{
  "norm": "layernorm",
  "norm_eps": 1e-05,
  "doc_mask": true,
  "train_tokens": 153900000
}
Each number is 500 + 25 x the weight over its row's rms, rounded and kept within 0 to 999. Layers, rows and columns count from 0. Numbers have three digits each. The size before them is the row's rms in percent of the matrix's.

# o: layer 3 attention output (transposed), 128x128, rms 0.139, rows 98-122, columns 0-127
# v: layer 3 attention value, 128x128, rms 0.128, rows 99-122, columns 0-127
o98 098:506526496480496547549481517508489515424508486539513517477517502502523538491485441476515515484437455488507488510521491540468532496490505514479530504495504516506458488482501486499494474519491517502528497433534493543473506478464548514462503509522483496471467505484489456541509525511530484534513483488525513470516490477492508464523501523502507524508509546511501483490528528529522464489552
v99 096:550501495495500537514506522496452501535508514490484507539527481530443559490539504535503511518496480510480508463542466486471475517499480562535492525503556512510523501541483508502520509499489506477537468493461499485486497520515499539498503451515491489480493522514469524498497500490504488471497487480533517474530501474430500504490475484526474497478457467456546484508487529458459505508505
o99 098:474495497531517488527530515492493480500471510518485505492506468520542469513482490499519474534521541523471489538434548467482536505504521455506502462480488521501492492517490475461458514452501475551474504546507513464536509527528500530479511536485501487494476503474458506518478466511499506458503498534514460559514512521524486537497507523514490532474497474463483506486523480497462541515462
v100 087:473480483522492516496481500468454444500510516540472483497519479461477516505549500483505479482535483483527490497499510506504489474508498543540528524507492489523486504512498516459449492446497497496513440498468490517536504505498477516453522519521540524515472543494441503506450528488529488508486502494569493472522521526520518492480522506495522542497471465466508481534513541459503509521510
o100 093:502537550473515515525516512501479478547500493511506482494444477554519490524494497486495466500527509510516526476469522544506531509505488453450521529502530497519473458510474492532508463439540440522513490468528483500477524541518469513495490521480506490501488463497479518501515447500528540478507526476504504477516511505493507541516494531496549516523471473465493483479528470475474501514479
v101 083:512484514555523555465496544532478467490504488516409507534489484540534517570503498509500490517505495506502489517482528515472469523539515508492467472484486454471510476492543481486464522521504520476524466505517489470553506524511473515520510492488487496531467507541476497543488502494496496509483519485514483486490550523509485469464535473492471533471504491464498478505528492503483513496505
o101 080:511523495501482524527483527498447471528469509483510467504485514528529535490492544506524462519529495515497521489475526538509496525480471504485501522491447496511477499482485508515503495462507499489504480461544511511477498485464476496496470532514514464486528488500528554465475477515476523478485519530481510467510450499495441488510445532506583508534468461482522505512514501485475523506551
v102 100:449504495538479498523516561497518485461502505494542542449502483473508464530482506478479491489472497534487508534455520492501514514511547444466510536500469463489496508485504492476512524533455498495469545511490473487521492500487464471518486496496474490540508485485511489526544489520509515506524520481428502527468519496540471492468479548502507445518497511530481502500493475521536494492482
o102 101:501522447485474515503484482507492508466504517487512465488505509483489540495496480474491503481490463503527520481534457561500506527476513521501478522484502513480516485498502498526485496521520520513533514453504475534468471451468512505509503483501503530483518512533516490515520529494461528554516506510527515427443471454488501446487512496539521526546512545503489524482460492515509473476556
v103 104:507525519488489528507529556454466482469515497512514471514501523480447478473502507507450475535515491522506512489454491518513528460472555487505530499496497480493520531511486521467464509506493506510511490502508458462528468518497519537476500491477490473492487514475466484515555470499505488478532513493469513526506533519506504494481481557520504458504438484540432502493478526501553512490489
o103 102:529503490525470453479500497502490467502475511452506491497499507508500494503499481485487477509552486518503521457529487462508454503534533491465462511528530489486538481541476493516482468481586453528492540510466461516480484487467478522548523490501521504512523473550491494487498481471477529499505490505536514511467514495475546531502493494524499505517503479483493529505495457485430486482517
v104 099:453489507499507502519489545528549501541491491478561531533487532480474472528462512449503498470490489491473468466496502496452522472496530492502494526508502521537505467517526503470523557509520473510484526505504465486512482500486499502500510482529471434441504479507488462522544491525474487514499479483465516512466517524473500500520499480531443477506524503449466499480506464494517506495503
o104 100:494513467489443517518496522472517494475498491471468518448483487497482510527532477512466542487523484512464484552506462451513505540539497508523475500482494491470489482439452541517492462516535509511525504547501486463478489484482482518510524517476507552469476512516530527501513520486492519492504482534521495502493472509494515468496533499568492517508524542510504526545459484476468509495508
v105 098:511464496470512483510535525510484509520484498518533456494503548488462545473523493492448498536551510465490521465499499492526529499468492500530517508512497527517490506515475502504499494467554489536540495507493478532488490476493528495484494497482543530513511503492541539468436483516511525495508449487591535496486464499518511530511519494525490498491466504510499507518457505485527526479545
o105 099:504491556509513496466488457494549535543533495505500530530495481497475441501496518503485518526535481495493493474524499477516477507512495452483471513482498450511508515508504486496500466518485486495468486543462503469538506535497510515493514455478478528520499472492477471514498499514519493486504523499458490504534517565505530495450503491509458476506593467491485555530498493488489518494478
v106 101:491518507460473505495448515539484499502480487486475511518480505535486526524461490468519502518512534486454534465495508506487475518517451491492517514528536546505478499476501478494513473479484483518530463499507520467526517539513557525516472472478490480473472477471507513504522492479467488482514507499477509495492422523487520502498481490525446475497557520452535534492563536490513492492500
o106 109:499499513499473501485480506533497477561544507485519495513524494517511498464485513488463512507469526457485479531484527470482437514494508499553483504459444466511512489502478527497502502516477512479493486528490504507507501485534457472507449519492507506494567490512519499511499486496462495444487537490499529475497512524502460498528510506567508506526486465514488464529498525504441547530467
v107 090:466477505480487555484451504535478524486495476469493471524486535500507516519480502521476511493490479555461506505469489495480475463481511505532454499508506497520496483521512492451548527462489495509532507485513481500496483529511541591454529518499518431465495472488474486477487512515480508525493453498516495491507481470494497487542473511506476463492495521491506516484503544493514529474544
o107 088:520477464503504475461506507531513524488494484465488526481485471532495482497486540505487528481509554453467491500484510484522463517533504473519519463490477471484511527498477505499483503485531504499483523556489557480521516510468502478535541486454532565504485471519529532497459467501491489448487506524469521541501490529523514511485523512552496520501500467512513536456488481454465511495489
v108 106:525549496523517532521515485538510517440515562463475460529506472492542507527465486461500507497455494501494521486524505511468456562514508503486514501504494550485492459489544469501491530504491504480516487482493485486507498533515514501490504468520512468499525511495496425546547507508472478453479524520486513482498454517493509511488554481504495486478494512519518498484554502510502522521514
o108 102:486511465480477482503511527523498494514506537564507481506490509497532545473514498474484512494510530522523542521495503461490485513530465506541490485504475500519481476435479528502513499522487539469494492496549532520475510487456473474494462534466486475469556517540499527492506491495480515513522479545499485479457500458466506461504459491541488534560497502509542485490502518507514490505538
v109 089:513507501487474518480465515470454438505517430524509549514522508480465508505526509472504500509521481513494541507450499514533522469495518487503558484496459506523530504502478495486431501462473510500490452512493498529543513494477511541436513515488510483524507527455503509532484478496522513524524474473537506501512525509522512478495528509508538525455511516524525500489497483514533510520469
o109 092:530531479502489483498502521517519449521525543454540485502434502527529487516484491501455491485487501467543518463492512549509473508492516489425510536505525472499536488508478481509488468509524472511514535474457465513474523498509479515505489486520525507483527432518478497499519477509496526490499513516478524488475528462499518544491477521509522502565473496494483485495533504496465500469536
v110 096:510523505513476502508552491475556511507510496536517459448474534477483509467457500510441503501482514479497516491503527513507542503491484469540464484502483555502487541477535489481508480508487474498500533509525458458474459503536481498563470522504513504493527507516526459489519438506469503502519516473446501507456524490491514499502498473480461444485469494505491487494490509507524485500496
o110 102:514455497497520497458477489497489521517473510486513491493507471472471483515535474534492526511536490531481471466544454464533502486496495532548443535519500508508488526518509528521527537544471499476494468513485492508513508493497457484500509471508452525476500541515500529479520525476493517487482495455524523478471473535484510480459478461501524518501530481454517525516438466512540521520496
v111 102:504490525536493498523525523479563509495512526516538483455517477499490494457512520552467509495500462502542483502511490508482502493484492499511472540532493506489487496514564486455491529509488503487472460528475438494481470527495441501498528474545490507478519527523465485496511456491505511494495491495549502498464563525473514499482513491478488523507474473533494457526516514457498507491546
o111 115:458496501524518509459513485445500523492466511498474495491471457489504482544519503518499523503576492542454477494474500526525562496531506501513502515493503550503474529499473487502501503507548507522468507486526473463481479511503516536502538488448498513484452541514504549466513496516500506504498453503535473475482459523468533527496478484511502498497491475471514522487476455483533501528486
v112 101:472530484443510481494508503489509486534490418497541553532512556503513499493503494495494510493547464488493540486512484490580542501479530490504503507507461501522512488506459535454502503486531504522466523486521506539527511449495509471491455521474508523511506447472519507482469503518502521532502476514512507482517508442527495511519477493507487477498531508521510516489470468507487500509471
o112 103:517519484496500480516497516517543496454486503467509518483493493486470442539516492471474513474485472479522514498515498495490491464479498463428524506516526488465527527478493485496490461515487459489520521561471497484504492495483517522509538450548502512504500491509483481527520525506540470507533486498456538532530549514481493493469521550487481473497520553514473490525507527486463467461518
v113 095:488526483504506488446494487565480473488486513497467456502521475494500472515515468446501488480504517474496478488467484532490453498495470491451486504515468489471520543472558448533521502528466512506517438482504502496480544502514523470485512483501503515514520481518468466517536471482481509484485515480510475518517450520514510483476505544516475528486554533478488498517539505528533505483511
o113 092:505535503517508520470475507515495510534547529506487507515470551534492519459506547513477531499483547477502482508508510527474477515462497533565473465463479464500504488505495530513507490500484547485493496499493481519494469463506492498522463478491551504490546512500531489474484479497496503478462539506505487438472515476465470472541468484497490480512504490528518443522523537530488535530504
v114 105:501486484518477549498500522494483501551499489481518479507484496482472520523473505494563492474478533517447490494470519517483515527496498486516508460488480457460527436501543502549495530486520468493466528503527513510530484494518513507497502538462495504444498508564527496495476550519519478516481518530467484526492487529455492465495471529502478470519470511472532506534536465498515498495498
o114 097:540493483468469499556460507512480528518516440495478486483510476525504533472476538506512518517477512475532481507557493523503464492491507533506509509494484512503495472516507509467547501523515552493532490483505479503477492477507453468491506480472501495495512494471554513523506506513448550482455546497503530447491486493542497509517493497493556503506543503477503466485442477522528503508482
v115 112:478514495477510492473498504543505529505479482479516524515475513545554496525457518524510495569540523493460505468535511485498449535505458514473497506504537501491492502501464497489549525526506500517502523505483493447482530513497470527523494514489487504481466467525513558479491532508484502487516505490453504504500479480504493486525471446513459461495526503465467504477541511501439475467490
o115 113:500466503507463503524492514524514530488488460489480507487577488466469481471494504478528497506495484496451503552472531506486515487480518502546483492473441466472504511471511529481501527464458463487502476539538546496541446539480503498504489527521492487529503500484510512502482534519484464457503500495502527496540492532506439473497537492530486507488506492529489543528502506482499535484507
v116 107:534523492511497524446512526484460495533503484500446459437504465519489562507510484499526501485480522510465521491456498521513497534489441518501519525488509521500478443486495490509484518463519492480514457476490493508521505505522530523513476469508496488486489475471520530522490469482501480501502504500490548497513456516488505501475490475503436482507488500445559513520510485500507568516479
o116 107:492503486486488488509452507530481494539543536528515508533484490510541518472461475490474469529503517493538504478522553484474510525516483475488479490504456476536504501516495485512489513506476507516510468502500484496502546506567453484447486520497501474471534504537479496520520493526504511485507550480520511495476531481506448524507468553530555520538492498486502428499472497508500497513474
v117 086:517464509483511533490487497507491522501516526482465448529502455531469519494522496549503504516520522533501468475551495481487472510509471540530509484481541511473521479504513490538519500497482526495521505497495522513462497525493476533493520530497492522467475513530470549464441544503487513486459486517556461470520494531430490500522518491484533527496486509479530507487501484477460498477544
o117 095:506449522517524485523535501492492531511466440515490518511518494516512488497484548523533500516498544489489504523456529480500521480507498494508540494506473516502503507493517490447505531462517511525463491504511556494544486524539522484493486524478524484526470486449516503502472486518492506457506501531478476534546492524549482533488506503458471495443470453493497511478539486505535542508460
v118 094:469498508483499522542482405482526491503499492503507448494495507490530496493477482539503487526523511480552456511512502492501471501503412485514525504525494512480508504497544478546498489474509512482531512506483519505454472492498463548477491520536536490437512514541491503486522497474473457506493493505533492484539495497448501528532513499481491529505499466512512498486522537497470515502493
o118 096:499459501495557498480512519480499519541502497500485526514475482508490500517514551525531528489498549506484496509465490490493526455497518502529496489503542535524505522521490538451541505500472482487466481504507500476534534530510497484520511524501499468522444517476525512514491466523511510462489481494535492543491507541518489539535508447454482498464464488498523477503526476475556499528437
v119 096:519481473509514474464506466530485494523488483498469510551517481487538496517498501439521515452480518454482514495531505493484543518497523524496488468489500554506468440519455497478503522522535493494516500476521509545502524494492552481533500498501522463514475514523508508502448544515515476515477473493510514511496482486518490506531492451524468526455533504430515508477509495525488537517521
o119 092:469521518474470519522466510516515472526523479569516519468509511499500494485492456527496491517459519491506513529516520456491490509520466491497516492488460453511493522442495480502522494492450495465542460537525556492516520518495491489441476553519467505473522491458489491518499508496556484507498522537449476512510476481526486488488541527517511535530515488513490489523488513506506472500534
v120 110:502539508495497505522542567508490514483521511522523492475528467506461507511513496488448475534537485518493529481490484493494478565513545521501495536495495529513497543511433500480470503533513524494513474456491445448492510507520471495525507485519457513501502492502468457535496477504481501498522505486492522483521492491549525513506502482518474450484426477527474504500523528480502505495510
o120 114:488508519527485483492518487521465478507445561497493493516511517464494497497502511464511473517576508531500536503490542479485514488482503427505458504491501480497488453510503516537481466522529487521497478534520530508529486529488475534503487497503528502495548495566478501470541481472510496466490510495507485513461473533477502510474524531565483539502490479475495542530500499481488505488507
v121 096:495510504489494516501501530534554483459493524480511494505468505552514510484456520521455504575482485493504533526489500504491486493478470483489483491527524526490499548484510491485512508468482488506512486533520460420467474518474486537511488530499497498485515495451501456521553439497467511476540500491479498509505500516468518524526492530540507475495507502544470486462481526513514482463496
o121 091:492477485538482455483489496507496545490480487480504532502526502468465472499524509518456522492459493489444478494495478480500475508528527511573461512493506502466499498510520519475504506528504486501447532502485503503513473495475509494538516479496503496476517525546507522483483530480464484487500439529535522495505473511499527481465483434538457527524511472518510565517502480457486528518490
v122 092:558452504502519487497481502468489495541508495514490560486499520539506539445516511541475523483549484485522499502527496499502525442488523533535518464498533494534497541501521517499482456496503498507506536529491480511452477507484485517515498498476533529527492519483532536495477496489501507501501473497567488511483540472485492498470521476515512537460535474523480477493452490501448496484478
o122 094:464489528499533490503537469463541516486486459495511505501497476494500462547517460535508465529473461526467492504484498517537528486513510519479514512495506500476524547502534473473482524479487439522484509488483477490532524522505544498474513489526455486498459533457471521467471512512518478533518482511490495531546494535531508533485500486423498483467498479482471515519522477496485523524494